{"num_hidden_layers": 8, "hidden_size": 160, "num_attention_heads": 2, "num_key_value_heads": 2, "head_dim": 64, "intermediate_size": 448, "vocab_size": 32768, "hidden_act": "swiglu", "norm": "layernorm", "norm_place": "pre", "norm_eps": 1e-05, "positions": "rope", "rope_theta": 10000.0, "rope_fraction": 1.0, "qk_norm": false, "attn_scale": 0.125, "bias": "none", "tie_word_embeddings": false, "parallel_block": false, "init": "normal", "init_std_qkv": 0.0179, "init_std_o": 0.00447, "init_std_up": 0.0179, "init_std_down": 0.00447, "optimizer": "muon", "learning_rate": 0.0095, "lr_mult_qkv": 0.5, "lr_mult_up": 1.32, "beta1": 0.93, "lr_head": 0.0081, "max_grad_norm": 2.0, "warmup_steps": 200, "schedule": "wsd", "decay_fraction": 0.634, "decay_shape": "sqrt", "final_lr_fraction": 0.0, "batch_tokens": [32768, 65536], "max_seq_len": 2048, "doc_mask": true, "train_tokens": 416400000, "max_steps": 9042, "dataset": "wikipedia_en"}
Each number is 128 + 24 x the weight over its row's rms, rounded and kept within 0 to 255. Layers, rows and columns count from 0. Numbers have three digits each. The size before them is the row's rms in percent of the matrix's.

# gate: layer 5 MLP gate, 448x160, rms 0.195, rows 150-204, columns 0-79
# up: layer 5 MLP up, 448x160, rms 0.237, rows 150-203, columns 0-79
# down: layer 5 MLP down (transposed), 448x160, rms 0.0537, rows 150-203, columns 0-79
gate150 126:108121143140110115144115113116119128126134105121125079151092132097130155146135159131150158127145076134145120107158116110101128113071130153095141085136156122138154123105130089130124124124149124130123137112142111150116094115115109181154149101
up150 104:143128115119179115155131159170130085147116137133160114142127133112138115154148115112093173130132096142117126130093108092136106141178115162116142115160161155081124146109095129103148154142110130125170150148175151125139136113137131128091157121
down150 101:071156118116117137162131129110133124158129089081145137142142149113150130142162100153138148155158128089116180124102090130114126156113136125177127143139126095130108105142123135118107116126092135140125102131119108156112151155165073101151134125
gate151 101:132155127127119172103122106111138099098153109155170138142103135129109178114128147116122114120117137118099102181136121106127132087113142115157103151131128131125167134144127123166162117125140100095158165133148160105157149093093164129127067166
up151 085:155157133151104147163153109099115114105113135116129118083130137118091145134154104105149124135111137111136130167131141115180065108158093144125110121128183117168124154120126073097102122132154166138210144112100154118138123138159089118110141160
down151 101:110116120139194145144140162098123092136124128127118114138116112151130102103159191142136098128134091083104076118107109141111150122142150139133133118117104147126105153108124126189098139130177179154089131125115117159148114154103107141143116121
gate152 082:090113127119108136123150118094122115156159110165151124153138110135110143126145119145122114124132147107087128120136148132179137078140158079172111107153068103123161114091157091125108123158118145109139115162100124144151148142166094120125126139
up152 081:120137116137138118111114143130089109122165081157127117135104156169127138165158087140124096148114128110101137126150084154128146089129067108120104112156136124124167156150130142109123131110113104160181166100075125164116117138149104114135128138
down152 061:122142127086149120107122157103142076125067150146103139148174128138101147126088150138134132136155147175112147121174131144129128102086138121125184141134132127143137130093137139156108109129114130134171127159106170100111088085181157150151171118
gate153 090:126142104110115088119140167117105112143118153118127105107141116104098156127127108092093106138150139122109112139125152160102125127119107175130095108180088125180137141080091169130116112151143138090145145119144147120136119123148116125165144143
up153 086:126078181129129136133100113137187107111127082158125111119129124162136183102149140161160141136135144145124114096116109118107154113131132086111151164099174151111099131138137132150127123098101097168153146131100156129093110109130143120146128133
down153 080:153143154142135131101209123128181115114082121140134131133177116133123130154099146118099137147105126122157103145150088115153173151176115145137109106114133103101121111099097096130137125094159126144096084150130106151143135124152106126104081173
gate154 100:115118105121139095124124125153157122195069104125100129128099117156136118064143141067161122097127145152124121143100099143134135116079146134113150120146127156133130140108131061140141120134114119116135126124116137120163127138115142102184123153
up154 086:149113177167114136140101146098126082147175114099144134101160130138100141140095088195132112124175110136105147153151135111074124115131123065118124142115113073124136101144150157126139138146185106117139135158131117161125119141119102098175169107
down154 099:157162108109153163182127143136102110107148152111123110143110152140158138150140158171142140156137124112096097104103138132125167148124121150153110162107159110149134113181095130179134124144164132077176136105131162161109075092135112123102106147
gate155 066:118140163118125148057137146132125157137179090115132133139116149097132091148154109136070132177146119108089136173139132080146145142151118115151133138102131103131127166127101115097154143134115140129122113146118135137096128088137121145142178143
up155 082:149170150135125172105148139147102190126173105144111107150127099109112117110129134127120114161116133108125148110137110096132151119131135113130145123110115133135127115067122113093115131172098183142093116099143129127121134083146143140117107134
down155 074:117098094148123134178111137150136123118165113176162127131124104088118106118133117138147148101149123151079144123106197122122123079102148140142106108146129086123158122108100153102120128157138109114106150100117162155092169065133149139130151118
gate156 097:167132135148112130107098122127137150146147172139160158135129126124174154144192095094114136098096113126136148139150086133101132141085084138173129124143154131167129114129122108118129097119106096120147102165102144107148135132087182132143120134
up156 122:130128097127114149108139135151164152094171142081143124140123099129130164189121131154122080126143119175114129105161096128120151095130141117113151161130152149118109136106134119154147128136138165176141099124105165130129120168113121090102137179
down156 113:129129131121128081136136156081124112139101117104161128083140117115108188078114138100115180151073099099149125134107089116120149205099123148160133121136133097151131113135124096118110128114137154152172167114147127144140134136145096118129109125
gate157 126:152130130112136108138148134102137109122141123160113121117199140126136122105108125151174137171138090070104134138123136108135157122128131116118147118122099147117142141179138160141115117163088170129149105113174178095142135145105098138084122166
up157 110:124103121096134107164109146131139156139135103118155124125193169121134148074116073162153106112159093106135073138098149151131126149119156147097135126127115122121079111143129123126125113133130125104114140149139117128127119178101102141085134134
down157 124:143111151113081145113117096140140164123125154112079129105118128101163104190133119122109138102137125130118145127154148130154082100092119085155124119124146117147141130108139183166161182111131114111151164159118132135128114098154137133177147160
gate158 115:152167125171097139172098147087133051121191112143147140143124129120109159143088165118122105150171093152131093139169096134129148086120118110156141097140142126124133139198104096148116081116160146159141130132091121161143116124094122119132081120
up158 125:163116130105139137187107144094099067125102120157151103140138124161114142144114160077133093125124100124117142132149088128150149066113151101117162118163142099109131113162148115160144113105161151127125101109117171125108126136078168124107118103
down158 111:095182112121095116128125106080106121117133160138143131167138130139140105145103093155136152158129160135142159139133151127135114097127119119138123154118081126103143098161133208102157133128140155136125175150110106150157129061116152135130128129
gate159 127:098158131110091114112125130100115147164152130138154111155161139132133103168171139134111140168110118091101115122092139117175146139114128102158135136112149144114131096112133125111133112107103141105135143110139129115146118139129106188109110125
up159 094:112154099084106165102133166125155125115098146143121158119104132139104112101098103127148112100163145163151099198117145101115161160134092122120102140111147120111086113113150142137153151190151098095112118134112078164098150133162094106123137103
down159 118:144146137123169121152142121166113145158143154106099103114094119086125140066156114180139125125090146141148128125159113151136130122106130143108116130161130144098145132085144072136097178136143072119084158162157139099135102144135093151121149158
gate160 067:148129079088134132158153109113127098109106121141097118113111083120063149119114169126111101144138123070142119167120151125159176131108149101117135130145146144140150085138134142087145133114166145168156145150114138120079145110134129102119169151
up160 082:106132116130110135132123136144090151082097181133123117084121135124115112088130101190128121131172135126091110098128140100106119144128118148121096098119097111134154054109143106128110132123146157114136133105158151156176150184146160098119121144
down160 054:122140130159072150171141154107112152135125141144135134125145122114117123126133133154135130086157156164070146114140158132174124124112119123091135071112089157109107108110138129158173153129106149091092121101146189101114137151130127148149100083
gate161 082:149093120151141156142165094113109106139113115126122116148129115144127108086139129123153159115128108088076130171121075156129134132122102137132155116105106135115116129131110119134142116136100162107139186123139129139169150133135160164142134110
up161 089:130139124104160142135162109146107118149120105115114098126125074111142168152106128120144135111139158155142112106144099154127103136145109119159120108095127121089129105160103125108164073157055140081129134129143122095133109129156130141125121131
down161 078:113168146106086167109107171088144133143109111150117166125148093091108093171142118144134106082156153162147130163144157157123125107130118103136115153133114154153133159120090170127144123110145117136133090128154159096085142111112109133164156120
gate162 126:136132127097133116095159166150127134126138096167114184115084134106140089110130109147176118121107156129143120112096165129142144100100125134124120107129096146136140184125133093153066114125099124114108174105126121173150169090112179120107159089
up162 103:137150121120150078199100103087139171134113168121133100139089098158124172130117153111139153111132134114112112136141162123141121133136125122140173135120149099141146158138120140169143148102144131105129127164130132130118143134115071099102123161
down162 115:127123104102160127113134145099109168147168113168144162135095148146156097088106104163147097085171126152142136129100159114153139108128130148114130116119113143137122146126127128134065144103076101121119149098122099138141179124116177127070144119
gate163 087:112173152163124159130067105080134132146123149122171151112104154095159108092121125139106134077128186156113131097145147098114143123120121143129140115113126107122133133129113147172168123109157158142154125089083135105145139165098129120134120088
up163 068:154128145107139123157064108129170123114114147149163134127161123143145123123114137132163079108138112135135122192125163122186139093112180136111138158168156149169135168144110117125148132092151149137099078118153129130123126129145122078109155125
down163 065:142134133107095140134161131144143148141104152151093137131099087155101132122141185138175107133147132136099139180121160151163126123104130115099131127101087164127148130118120136144155094138130125114113143129126166086068148090133121128128151131
gate164 080:172122162165089144131142152138149131148129122162118175133120098110139125089153156088128134091104126098133126157098133147147103109124164122116114097118115095127136137131121187110191135122143126143123115164139119103093120117199165148110109099
up164 087:061114114102146151140107129144149131082140149116110098108134135097149098163168112122144117157148128112133142129111162134125128101113089131124170177097116134133144109131129090147052128148119142100069147153119141163094151153112130167146174180
down164 065:143111157148155103137128070134138083134124120111152128096140131118127122134122096160134118176131073132163133101137139140131094074120138116141125125096179124148113149145104141117099172126179146196089187183119121132142090118145154111126067137
gate165 110:162119143147099184150121106119103098134065139143134187108121126158157099135160146091155133136148117170111107112115094122137134156136114137136136130152145096111152160130129148112156101124125143149123117154139163159128166100115101101143101100
up165 109:121147139133121076114118178099135129126141143153089121105167107124074131085154121132111190165137139097151153149148141163114119110114164105133097132135150142117134133100166138105087097135145151153153150113122130136138103151104113097119124143
down165 111:138115140125137142114151091118136115138084120127141120140161119166144123135131146116130116145156142081154116115151094099162135154104130140106160133122180118116149125177134153147128127121180163150150149157160111114101140129140115119100122125
gate166 091:115122126146123126134103172129120144112123141136181150126127122090156119127148122121097181120158163135147125129129121143128144135095113119103196152152175123121109118102160142134150151095117121154130121084120131131100132112149134145128101108
up166 084:142167077138121127162090140127097094159118101146169148139125117152122171187109145154120172105069082126125137083115100091089111136164109096184145116083146084176173160125095131132136118088138135130114113133154138128123144103153135086142131146
down166 091:137113144138149114131137102128131170130089100135124159197112130111125118122064120134129110140137116127143125143163117087132094151153148125087127142102130126089134107167130142095127137145115143092178106143151095116078137140127141123124099156
gate167 114:134162149104074133110111141110181108121158108117132099083096119106124119162134138087142129102116165133113154110073178166142119145093171154132198128128156163148141136148118117123114124136101138134112146100145117138117120124132113107114122101
up167 088:110098117145184093114138104091133149158070146147139150143184136122153125174142102148123143115153112084131096164159150133121102106128092113172092149136132134112119147087152114157123124129159071108113168119158110110125081146147107160147131144
down167 110:134111114137107106159121083137115133131145114133104109159091081163125113145148160128101117144163141118134106111166138126152148097128137111119069123117143103128153089120149160153057126162128150138150098142138139127112173136091132139099111104
gate168 067:145123111131139085117101104131136119139118074110095107131150163098140078120113140116181145158143170129137116121092124160133080110166139130123112154100134108112137178106179102150111108118132164135143157119113116165142081143097153074133086155
up168 090:133122122170138133158121125084103133086160143092159118170094135151144134097162109131139114148105132149131114108139135105146112148094124099165140102119172151112137079125099100136137190172168076166101092148123117090105168104119120176087110138
down168 076:107119151118104134081067134150119135096122132123163109157134121153156153152113100096098098102121116132150128152137135131106169129141134067089119118126148118079123135122143088138138158127108143164120117159134103138178127121136128107127101168
gate169 115:158156142169102115138140135100081136133132105139175100070105135132125124156102143119160113101105145115075125151088117160150160091094126126131113121117128165122118102140126156143121145115108169126164158130149161125139114145117170159144153183
up169 137:097114095098163150132089164131147092136108117116146126108127082082112137119148134173149116116150106166133126134166128128125165138145118090121201127115150115125120144141117057105174124088145163116112138096123159119129129117127077168127118119
down169 137:140135152132100134163163113065103132165127111138106104132118131173148134136112130113148118117108176096115122107121122147162114095092114084112156103134104164112138096142137136102182147121088124136101117176087079106115118144129142156102142130
gate170 125:166168127176141166117141141099143115127141121093169176103132115151107044130117125082128139104161141150117093123092134130107126133129116097115118145111087139148132160150101112133116139081120141138121093140179146134081152147110162120131117135
up170 106:126149126151122088159166138095089145112141136123136114149113090143162114169126148132152071089077142118155143147150141137120098125137162129135137087117125140109132139104094155094126089095119136148101114109126094136140156140128147141123081146
down170 120:118126136110122123116120149125147114095114102144104092148106129141113128097095142116138097150117142123110140121067104124131152107109133125137135151116129168138091140107133095146122145159117084108139132143118121131095139148105149098123147101
gate171 085:139093152153137160136123132139095108146103152150134081141113141144146119117165152126134157133125160122137089135133122143139158060153114106155126128089119140176116147125149117117111155116096167111162155102153102134111123122148083124120122158
up171 077:097134074104120103125103123168156131121161122117103159123132130107111141134089120068123120153121124163162161157144128116128101168161145095106112104115144149130101136144138130088127093127155095094102124120125119134156143159118198134128155138
down171 085:106090106106162087146137126174156124134124130161117129134116124150122100142095083153143155117153132116082118122119162122141126128110143129145129116101142091120168105106140152122144162143120082120111118123143162164086151092133151155149122137
gate172 099:119122094159118093117104129129138091143125128142101165079128157142154094102158175105115138120125182128202158161122121077121123132110168126153171111154100093118082109135146103117105118105101106145122103112141146154142124151133126145108105124
up172 095:117100177168190174123139150102142133129100139129159147142126149123141158157119161110175074121101107141126135143133112148120165160108143127118142103153122108131146137128104145095133139110125169142134149171077125149103124120107095140103115106
down172 117:129126123111145121119131097112157124128116137099120113127145144111141082121128132131135136130117135154080100124121137145159151171127108137127100100142163149141151139156136091156141145092155113128127138110125098131156136101071158094141102152
gate173 113:084115124169085128167099131141107098129140141104140124111110106131157144129153165080150147149146121111140135121145102135126089134163137124116133128152057124131154147112100096064123114108112145096150118105127137111138160113153155146139116120
up173 108:141125143169147121132130120046130117167105116149115126124181120177165160120148100088128101115139147095099143123122154150107116145098087090124111109136132102134165180140129108134095159144143122138161135167126158165126115128130128126143116129
down173 108:158140186122084131126164142069149098149163101107141124088149157131126116136129104147121159134149128125140108137106088118146119127092149126160131123149156144110109104125148129154115155114115151124111112111137115159123144154116060090105096133
gate174 105:135171108119110155150125123121123114111140152111112108090158121094130106089162142132141112158166125117137141133148106101128149119111166181145183134108166198081108109170117116149136094149117112107155115123134142124152090138121130142099156111
up174 101:157125110102145144132129106131182176148155139139114108084142154108169139086139130102090186158139089151151133144137086121155118114107154160158128108136107142146129120115134140110144100110123161116116108106084134116102160131112103102105140103
down174 107:111133144105110120137161117145122115136119137107111114112146149118130137131171103110127107114142098096164096138143147114114162143110174132109119131123111145124113121117126087171116110081149134093118156128129129077138108144161074143105135186
gate175 106:139121167115129130087136102121153117156116102076170098122112148107148165153115112104151147154137116113128175130097166132109112173110097122152197128139119123130118126150142122106141142144158138114143151139105136106137166138127075152143092136
up175 094:160134155138123091095115139085128139114115139112114153102099112086131138224108137130110134103135131149115141101124125123097166119128126109117112130106097144112111156127138100124156117104189101161125138122127114118098134110151136105114152116
down175 113:128107136106124148115113098122076104080149175111157120146109125140131067140099103121155105123119151127158135116114149116163116096172148110123141128137095158103144105164164165133167122120200113083124130146117121096149142157138110138117132150
gate176 073:114134169153107127168158117114119160123097160123105135150155142129111158122142137141145174179129113136078134116144137140118130139136091163148119094110083135095123126101164114155156136125144152139070085170152128125165137163133136147114078103
up176 080:104097117124138109168214131127146091075097150128118131160140129152120137165104123110126130150101096118166106123145126095119161144143105112121089123126089149162126151135151156108131125136143144158173118126131106145094113098119105109111131156
down176 049:127144124095115130143111152120147148155074122118123136119113110123131127127109150134153134081151174166099132157133133119136135128104130135095156095132120127100138102129150139138192112118115117132149125105094169085029118119089162093165153075
gate177 108:109140148137098143166143125114123066116133112153123070117147122131118158107133147128152119114121093146123104113135122073084132132151114105170155093096112096138133171132117110129132191187153155103155149146127140156102092131151155182104130112
up177 113:135133118110112108120172120148109187158100179096105122123097097124114077106101110156108181165153148099140102172156110150164090121125144146121120124122158099140091095130148123135120098141166102124107132142110076159114151138110125076107141114
down177 121:117119113129150100117104106121111147152122145145128186119117121082149147165122084143120103136103110125133169105095164134094143160131158149116144161128066109110154075110141169117134164081112118122138121106121111129115144096131124132147118124
gate178 043:104138143116120143129140107134114150117122129105099103107114132140119144117128129146112098128102099092090139119137112118115139171112137142092144150145118095084123118158143128144116122126141135170128102097146115122135112104130149097164118133
up178 112:115104105147153105140108124144154121151108172144125150108105145169132137112103125142129170131176113168140128140122147135149108095136132101134081115141116085139152157125165112090122148154112102099094139123110102137077141143108131129115132134
down178 084:124109129144142107159137106169154138105125122153122154146109172123133086126096099120139137125180105153096144108187176139121100090142100130162144094107141132143153108147087159090121119116120071117117117097132164151068132100132179147118109155
gate179 081:089154123102111083129104114116105143159114125106132156166095130140124120096129131105118098170126147114134150170150152178155149155120118132144092075105097112125106114161168128142153126101123176119136121110077101144128128139133098115101105125
up179 093:151120153132185144093097146132126093125134169144138102122150131170161119129116142148153121110133123173081100147142104106116121128146126080134128165149109190110123096099110120112163127116153104123122126127129121121117127103127124105158138087
down179 086:135093103145162151140127141110158166081162112143143150142103132093107133138135138143154152161132119100121166133108130132116115086150129112143116114073142113140132125127117135087107101133101112117109112115106118097131168159139165122105129149
gate180 085:131102146113081125142082133136097156123108118162132136130099128129140124104144110177121129097073129137146137170130115144159109109099126110099137169158103144148106121142141125149101114162114133120137149158102167157150174125183144137136082159
up180 098:146161112117122113184103171148123147130118118153130150093103143153138137108153138152140141119117120159133143161154105115148139125125105154101131150114111136130130125121131116123132093114139101115170130145096133161133150137143130138113074111
down180 092:163148171116103142149163140136117133135125144098129122120131104122158145113079118146115137125047151152090161114115094211155091123139123146132096131175105111126122094146116166130167110181172093132141128135075133088126118110104153127138102137
gate181 103:105127146140142159124127144121134148113136124094169119120114124150076123094159115110125105136168127129131129124129121105110124129095129115141095127095139115147120158130103133175110106141122152182156153146124168191092101137151173126113150123
up181 102:115084138090130129138132152116123121169114124155122176101132122169149111088119138158128121107130101132100090148147149137081162113117128127093115141118107160157164168109112114161116113168105156150133136112166149123123111184161119102164144125
down181 108:142120113123116100130107120113172129160117145100106098136167114127123127136133139136139126144108135131120145161116143142067163149140117090116181100117109120118080156102130117119129149132111150107131161094115114120135125116160078135134123147
gate182 121:139172141078145137151128121140112173100084136129095110127112140130128174135126134109160140129080121134095153157121120115104082136119174172120169116121117172140135129112128150057142130114185154173161145172103115169148124118108155135149109133
up182 099:123131150081128105153147155117090150170153164122094144162133129134151184144102134158126096125130179118132148199122130146123142137109162153114149108118129121132138086154155150119158163135127179149117113141112121141136098159117155122097170156
down182 113:142192140104159140182116117103142161120086154123144159135137156160139097150082107106134134117120140100097112134123153129141106085122149089157138087114111184109142117131072109096116139122130164163150118168094122112105143094111155116108116119
gate183 104:139153139134094137142146102162110117141092136109075154151136138102088135142133110131133116115095126132101153102091156127133130113148109155117163104149097138118133158112134144154129123114148173152152165152098177107122104116132068108077130177
up183 107:123096150113118108151153138126146116084112156104161157118140201151076160110161129133171135164119053105115125083124079071113099081108132116098105131144152128155111124119114153147155092124157135152139150124160132081153122179125094134113136098
down183 110:160133118162117138127138091124143080153147131100124104148138111103145121125144150086143105163122154112120088115130156149155130146110109152101100087121141139090143116163123122136127123165144161124174115105122153119090087110127135126108165129
gate184 094:126131105136093144153122141151159106137106131165131141131155115125136163144149154159146161115088164119090130150113134166119137119126147128088148165079109185119102097138128136155164122127118111115143117131093139115124162111120124146117117123
up184 148:141084152171124124115096138131116105117158106141137080121150140152128084135151146121163134171148138146144089094117082109134087129195128171151122121131142152149123123086164102123117147156147151155154155119113139154147121131143132110142134161
down184 171:125126176137170170081124136082108101143167138083121079143113148153113113105155133137151107151106114103116132125132077111133137154127149167113082158147119107130133190110143098138138144115143177125153151115134077134148096162135077113130143119
gate185 086:159144114164148137114093173083100087114111136106127098107169129148141146137113122123140148133116097087107134157113153146063097063127133107138139135104133173123155137135104134122147162106121168140135091120119166108124156123167117138107129117
up185 103:107126140119067153126097117131132148138129083126113124143135135126150131121164117104162115110146132149161102159146136142087109146147142166084140116111151143142067143113101118107081134115142132085114152123053143125153110104116150120193124102
down185 107:147115147128134150092146130115118121130164177111125095146126122124129124131160142127113138129100103100090157113090103108152131134144126092089127149130121150117111090153140120182159118110130133108122104131151100136179123110065110141120136118
gate186 079:092151151147141141126163136086119171139148145140151153157093140089152164128153135097101122111097148139125149152153123108137135155125118099135146109140144153156100106140091173139139169190118125154153078112123110144128106127136148150153109125
up186 072:140162160144110116134164133097126147106101136119160144106082143111114154132149143094116145126105161128149104129155116124134153123143118133126168086162117159155085111104098137159116141154129145151194116176106151152150085157122135140128092107
down186 089:162165140126125161083148137051089144141176140102124108122148129126138149121146165086089104095097134112161114110147094136125168158112132128106113151139140114087104150138164109135120127131111176146141151162133118111185112157132102102147120110
gate187 100:124138132099156140093138159119141133109147089165087132163123130135186119174113103078126145095131128138144159099103116179138093160106109135115212151131144139109133136111132150116132132136144134088138135102138094123174153103139142109114165132
up187 102:112093132127148158084111136098126111119128121161163158141130107134133154179163087119143139117107125079165116132109140158103107129089119072136157131156129105110160132103139159144100140158127114129140134115112137117192122128157082102092123122
down187 111:116148149105086115150122133155098086090121110130125161127141087114094109102087184127135136143131129084121137161114102140125153135083133113115157162138134104122111142174111113123133133124095127102095155163139119118126128159150137179133156096
gate188 111:168125153123133104104080162160053079096119141134169156186144183163110139181140130116141145156116138155109110111147146105101101130090113116116122137159149126106135113129069136120123077174137171144135108114148139122126100117123149152125145122
up188 105:104139086107121131143119103137094138093141163157165147165160119166121132124118149074148112118135150140122150114128096138104165121091139142122113138126164101141135128117131157175092088121117127145172126129166128106124102132097129132134124138
down188 119:095152139115134144152128146150137135117112121139136117118157154109131104137105156115126137136141122098122116119125127163169143120112113118159139111060136136123089115166137140099159140123105132112138111141122099103132142169116104122095110092
gate189 113:160125125151088144142148121127192127090119130124156094057093138181132115147136140136134116129138098145140138113126158161080155147104119147127139150136137140166115133135185131142078128132125121157110110116120116140153147123119083140100094126
up189 101:150112129147122183131141117119165127097144117115147126082128145091129156119101103112148172095137140140147127129115146116089162099063129137133172141124124099135136132164142155135177165147128170124063141147138170132132150090106136111127086116
down189 087:149111169124106150089134154119152152110170128116136140117112152169131098134127134105122103130149107159126123145108168146120098161137128098120110134135109161120094144154125103165139085138181117108100150109143150098127133155175095128119133135
gate190 101:156099113112099140122167146128110124170102082132211156116112164085129114128149128186138113101112114111128145117141086104152128086081108146132156107153101144117136117086147094121133097134146140111092151143116124127138159110110141120123139104
up190 095:186070170146126101133160150134119096137149134140101123097115167145152127162158090125164126118134119140133131158159082103153115111113123115120131123129084206114111106129109138104093109077159123091130150122123140123118092112139143122113114125
down190 094:148103180154142134131096151149089131085107101130172169117136147156079099124115119173089156131142145099153087143140115130127156165116152106127141105149101100080134109104137143113162118147115129085094161086151116130116109159151107141164126132
gate191 113:165157125125103153167120130072152143112131129143136117106098102113153124103155128126123167168127160171130118118106128145146126197111125122130147154133140152137100144137099099130148140140115130124086164111094144092111109101137117096113153138
up191 124:126160166104115138113139143159111147129105145155126122100102107138157105161137115091158166155135123161116127155119112113118075170126175139116120119112096132131132121155119104163160096105175150136099112121134090102100135140056101044131127135
down191 104:124149117160120094132143111123154106140085127124138127115141116133105139165135145096093147115179125109140143148146139167143125167141098113100171139124110119106114146125154144133133138135096170148174100114149110144129123142161101140154135143
gate192 115:166101129122128149185106139167124121138137139111160077134119096117175158148120169112129124130103126131107086138117133117106172186114090135098129142152110135115144124133142126079132160114070117117183085140138123128128075130146132122149104137
up192 134:108131126138144102140095130140161142141139137123100075172103154125137172125116110164133085143128108116100145103114082139072138119132193126129091155158106118116147111142111140090124149109147127106150157136095127130130110152147127157157128149
down192 128:169079126120134148100124138148125118115146139092147137119114089097131116105125146106136166113100123111090056123161142126111129152120118118137082159119112131113128083142169145116113171146129089098119147127084127133181122112155149077112110131
gate193 111:129113121154124122186146076161175125130078133107118110155101098118152173147129128066107121127117133126144169155103097166163117122114140110144137130167144122124165124129127131125147161162142090117118114128152072115149121143099124104071107157
up193 104:153154106119134157076132134150106141159154103124126147151148110082130122086144137140158110147124132156107126148114154139103127149139137116156119137141072150116103128115102120100146109116098149104164137137121127115101116104186122122154181103
down193 082:118140126113130085148139098146145150142101129141121129117113095112118178170128145110097156131156140115132118109112129127154135115118122128117127148108159088133169113126125125153127122177114106152125090126139103122115135207128099106132088144
gate194 094:113149093130152117121114143083133110125125140108148115150088145128130165144106170144135115115142127133153149124107138152106143137106114077146179121127153098152108145129104162111128130136152142154104153084158128133160169165168122155095094136
up194 097:128133135112104107129161137114088103139151110127140120129123132116111149113130132159123130153119117170162076140162162115122165133116122112123145110114129126104139097085149114135128074112131127173111151127097074179134111127173160137100159170
down194 100:134123123104153133130169150131137097136113146108121142133194101152096135110112103161106145124096120129146100097153121109144138158127108070113102143142112113130100128120143158139125138138147175084142151174109117141127100160109166172131154129
gate195 106:118121137074120129081160102152111132151126127171123108131147128098172121110136148097133149119129121108115168146128144121132163117169107125109117150087145108114124090149136090123111059119139166156162148141099127161144152131103159122114120115
up195 101:108145135105117132126149104122141079124134109098127159115175095125115147139105081133137170170123133099155125145124135119099123125137124120126110140119111152134116088098128089141134115169191100115105152122142094128145140097159130132108180161
down195 109:167104136127192091132121153085177129105132100125153133121119099158135153122108132158121115147148091076120126155071118112127134080131153116124101129144147136061138097118117147106102139197170145142123146140137090121155175190113108085107133118
gate196 141:105132168121153138138128156127139131149129163101120139101157123146110048083157125118114148117165100103097123168112149148089158182105126132144140151121087121179131135112150131144152142107136112132130116087149153148109162139123096112117109133
up196 127:104136200113093122127122163148139079080145137100109108154143136122093138112121129131159171094140121109141155108132159098110166126146145158113147168121104146136157111060126146115154141108133093085100166114118104105089109135153131128123080086
down196 133:104117148123189180131131100136109126161136116149105145124130120133140078138090105090131132149152137116102080111152136151103126153121177124139146090120134116156102124149152079143118122112134174130124146149112152143113144140104156139150128136
gate197 089:114097142147079101134175101143115120143115097125116112116121131092134151133155146114129123156124148115099157116195144122117148203136101160166105112166121091142125109129143129139079108105119184164145161174125128162138156110105132105130146110
up197 098:137129131122112143088100081122119152124158123115116183126109123091078106146135130074138125112145106119177135136132112116146146181144139111176090101140134129126113115146119115123124107141113103115100127173143133114125150142124148123171162110
down197 094:178138108144144099103120157089181163143154109131085136126123092116130135123148108107117105133132152146149091130168125133135095138101174126124102189117125103132125150122151147132136131114111109156123113126100136114111120131119139105108123101
gate198 129:112122159074129157175101148132131070107148137124161128117125131122105137124117096146150160146127121117128153110113151125135139145116121119114159126119150084137140130082123142124127111115088117096159134115135140116140103145109150148139111120
up198 114:133138122147114134102112134091151125125148120122142142113086158100119112135176101108099158128164106126126082139112148113143085126113130117127107140147137123161159147126126124090153163105142157106096132063136154119129143145116177167163124074
down198 112:133099122127143137120141104179165126133129136109137103163143147129142161114116196120132142116129102118090137069161158113152138133130143120150093152113134119111125140118138145151105083118106113121115112143132124140113108156142099142153114104
gate199 110:100065148128130148128124126139131156121155079102109132109126150128136156106165163114148118146114139137126112119094100107058090118074126112127155153120143130154151090143136158116139128154145080142178140168158106111157079150114137120122129135
up199 099:125066127114114162184127123131125144100159140104117163153111165146140144139156115127097114104086135158087138114094157084093117137116091104138153133163135098134154112139136137133141178112124149116144122142161140113141131134130117108105153149
down199 117:151084126151121079091129108165137135084130130104130187126139137155177144128136184110113092178132146087052109134131151108157138138161161107105112124106139119129129143069118157087160121153119137126140120127102127153122096106121146144137144141
gate200 115:140135119105140140141140153162112121128101107148135135117081104120112148145103168134178123191154128111127175099071099078102126136113183138123135097140153151147149102144131090099101108144181153111142132141093173133153142131113109128111150155
up200 101:114115122161150127120091117098121107175134139123146116167157169123186137154123125138146143127120183087112119091129145149166125126141086109075102141131133133144105116137120143064135144136102116134089114133136092121107086111124124151126128134
down200 104:087144126142134113141095130152131103095109133118103121155086108148129122162097173132096113134143081142094128149131173127166097075125124175062117089094143175129178121118119143128102129140154133129119108121128164130154086121126118117124153113
gate201 085:140113100086092125143137130180124104089134129131138148156157119164065165177152157184170130151115135155153127096139138134150114145124149099090123166129141134086105128118122127109136122146100118099130101091169097111133144077166141143108135108
up201 096:100120070117118124142118145154153097073107147100157133163140140133090166179146126118154103160134131145097133092144117124114110126114099132116119161101091103114119148089134129132144130115162175084151093158137116121133151122137151098161147113
down201 081:137153146101141123136130110128159100109168124124129162110156139156123109147130165137151119104154123162128077142201142101163099147127123137157128159118141109141118097109128173157133120087120127107134136169126146140073126121117094129120102149
gate202 122:135156124098098154136094090120164123148164128160129114091148135094165155135142166132105170132178115092126099123103134142120147122128084153105127140120131134137107104101123124154102142144100106132118100132149125118111097136144087128142156088
up202 129:102128154157121133144151156125091152156082123111124135140135116107111135127106156160157107111112108161139175129154127109155140110108154112144118102149137092143128144134107120113162103135179132097093148103114143128136139109095163104113125164
down202 093:135132148133113066180124145156125113146113132157141124141108091141163170139139149099130146128174125073117144156118091136143133121150074132090148128173146082125161152132124120107114125137083141144152108102142092140099148120132123133136115104
gate203 106:137116113130090154121135135090125135140118112125093115138167163110157134138097140109160136118113156110133120138128131160139113157111127111101105115121097122153152134136097127093132086143171141149127083126123092147151108138130145117153151137
up203 105:154145159083165125138136127156155144161107171146136159104149177168098119110152157153151085097116114143098124140107109099108134101143112115085164105112116097081077162125134153125152088155137125094127131141133109105141130090099130127137128104
down203 110:150172091145079125128124123152096109103107118099107141161095154148125152115157096108129095151133110106121167124153147135168145161117128155157076094158140106151121127152144154139109177089154129132113115153142118093111151156142144109130119105
gate204 079:099127143111140109124160113092123097138128129153122116180169110071114117135122053106130090141073132158099145146136156110123124148135132147118145132070175144154115160132099131134157128114086109124140107130145115108102154139138105124157148137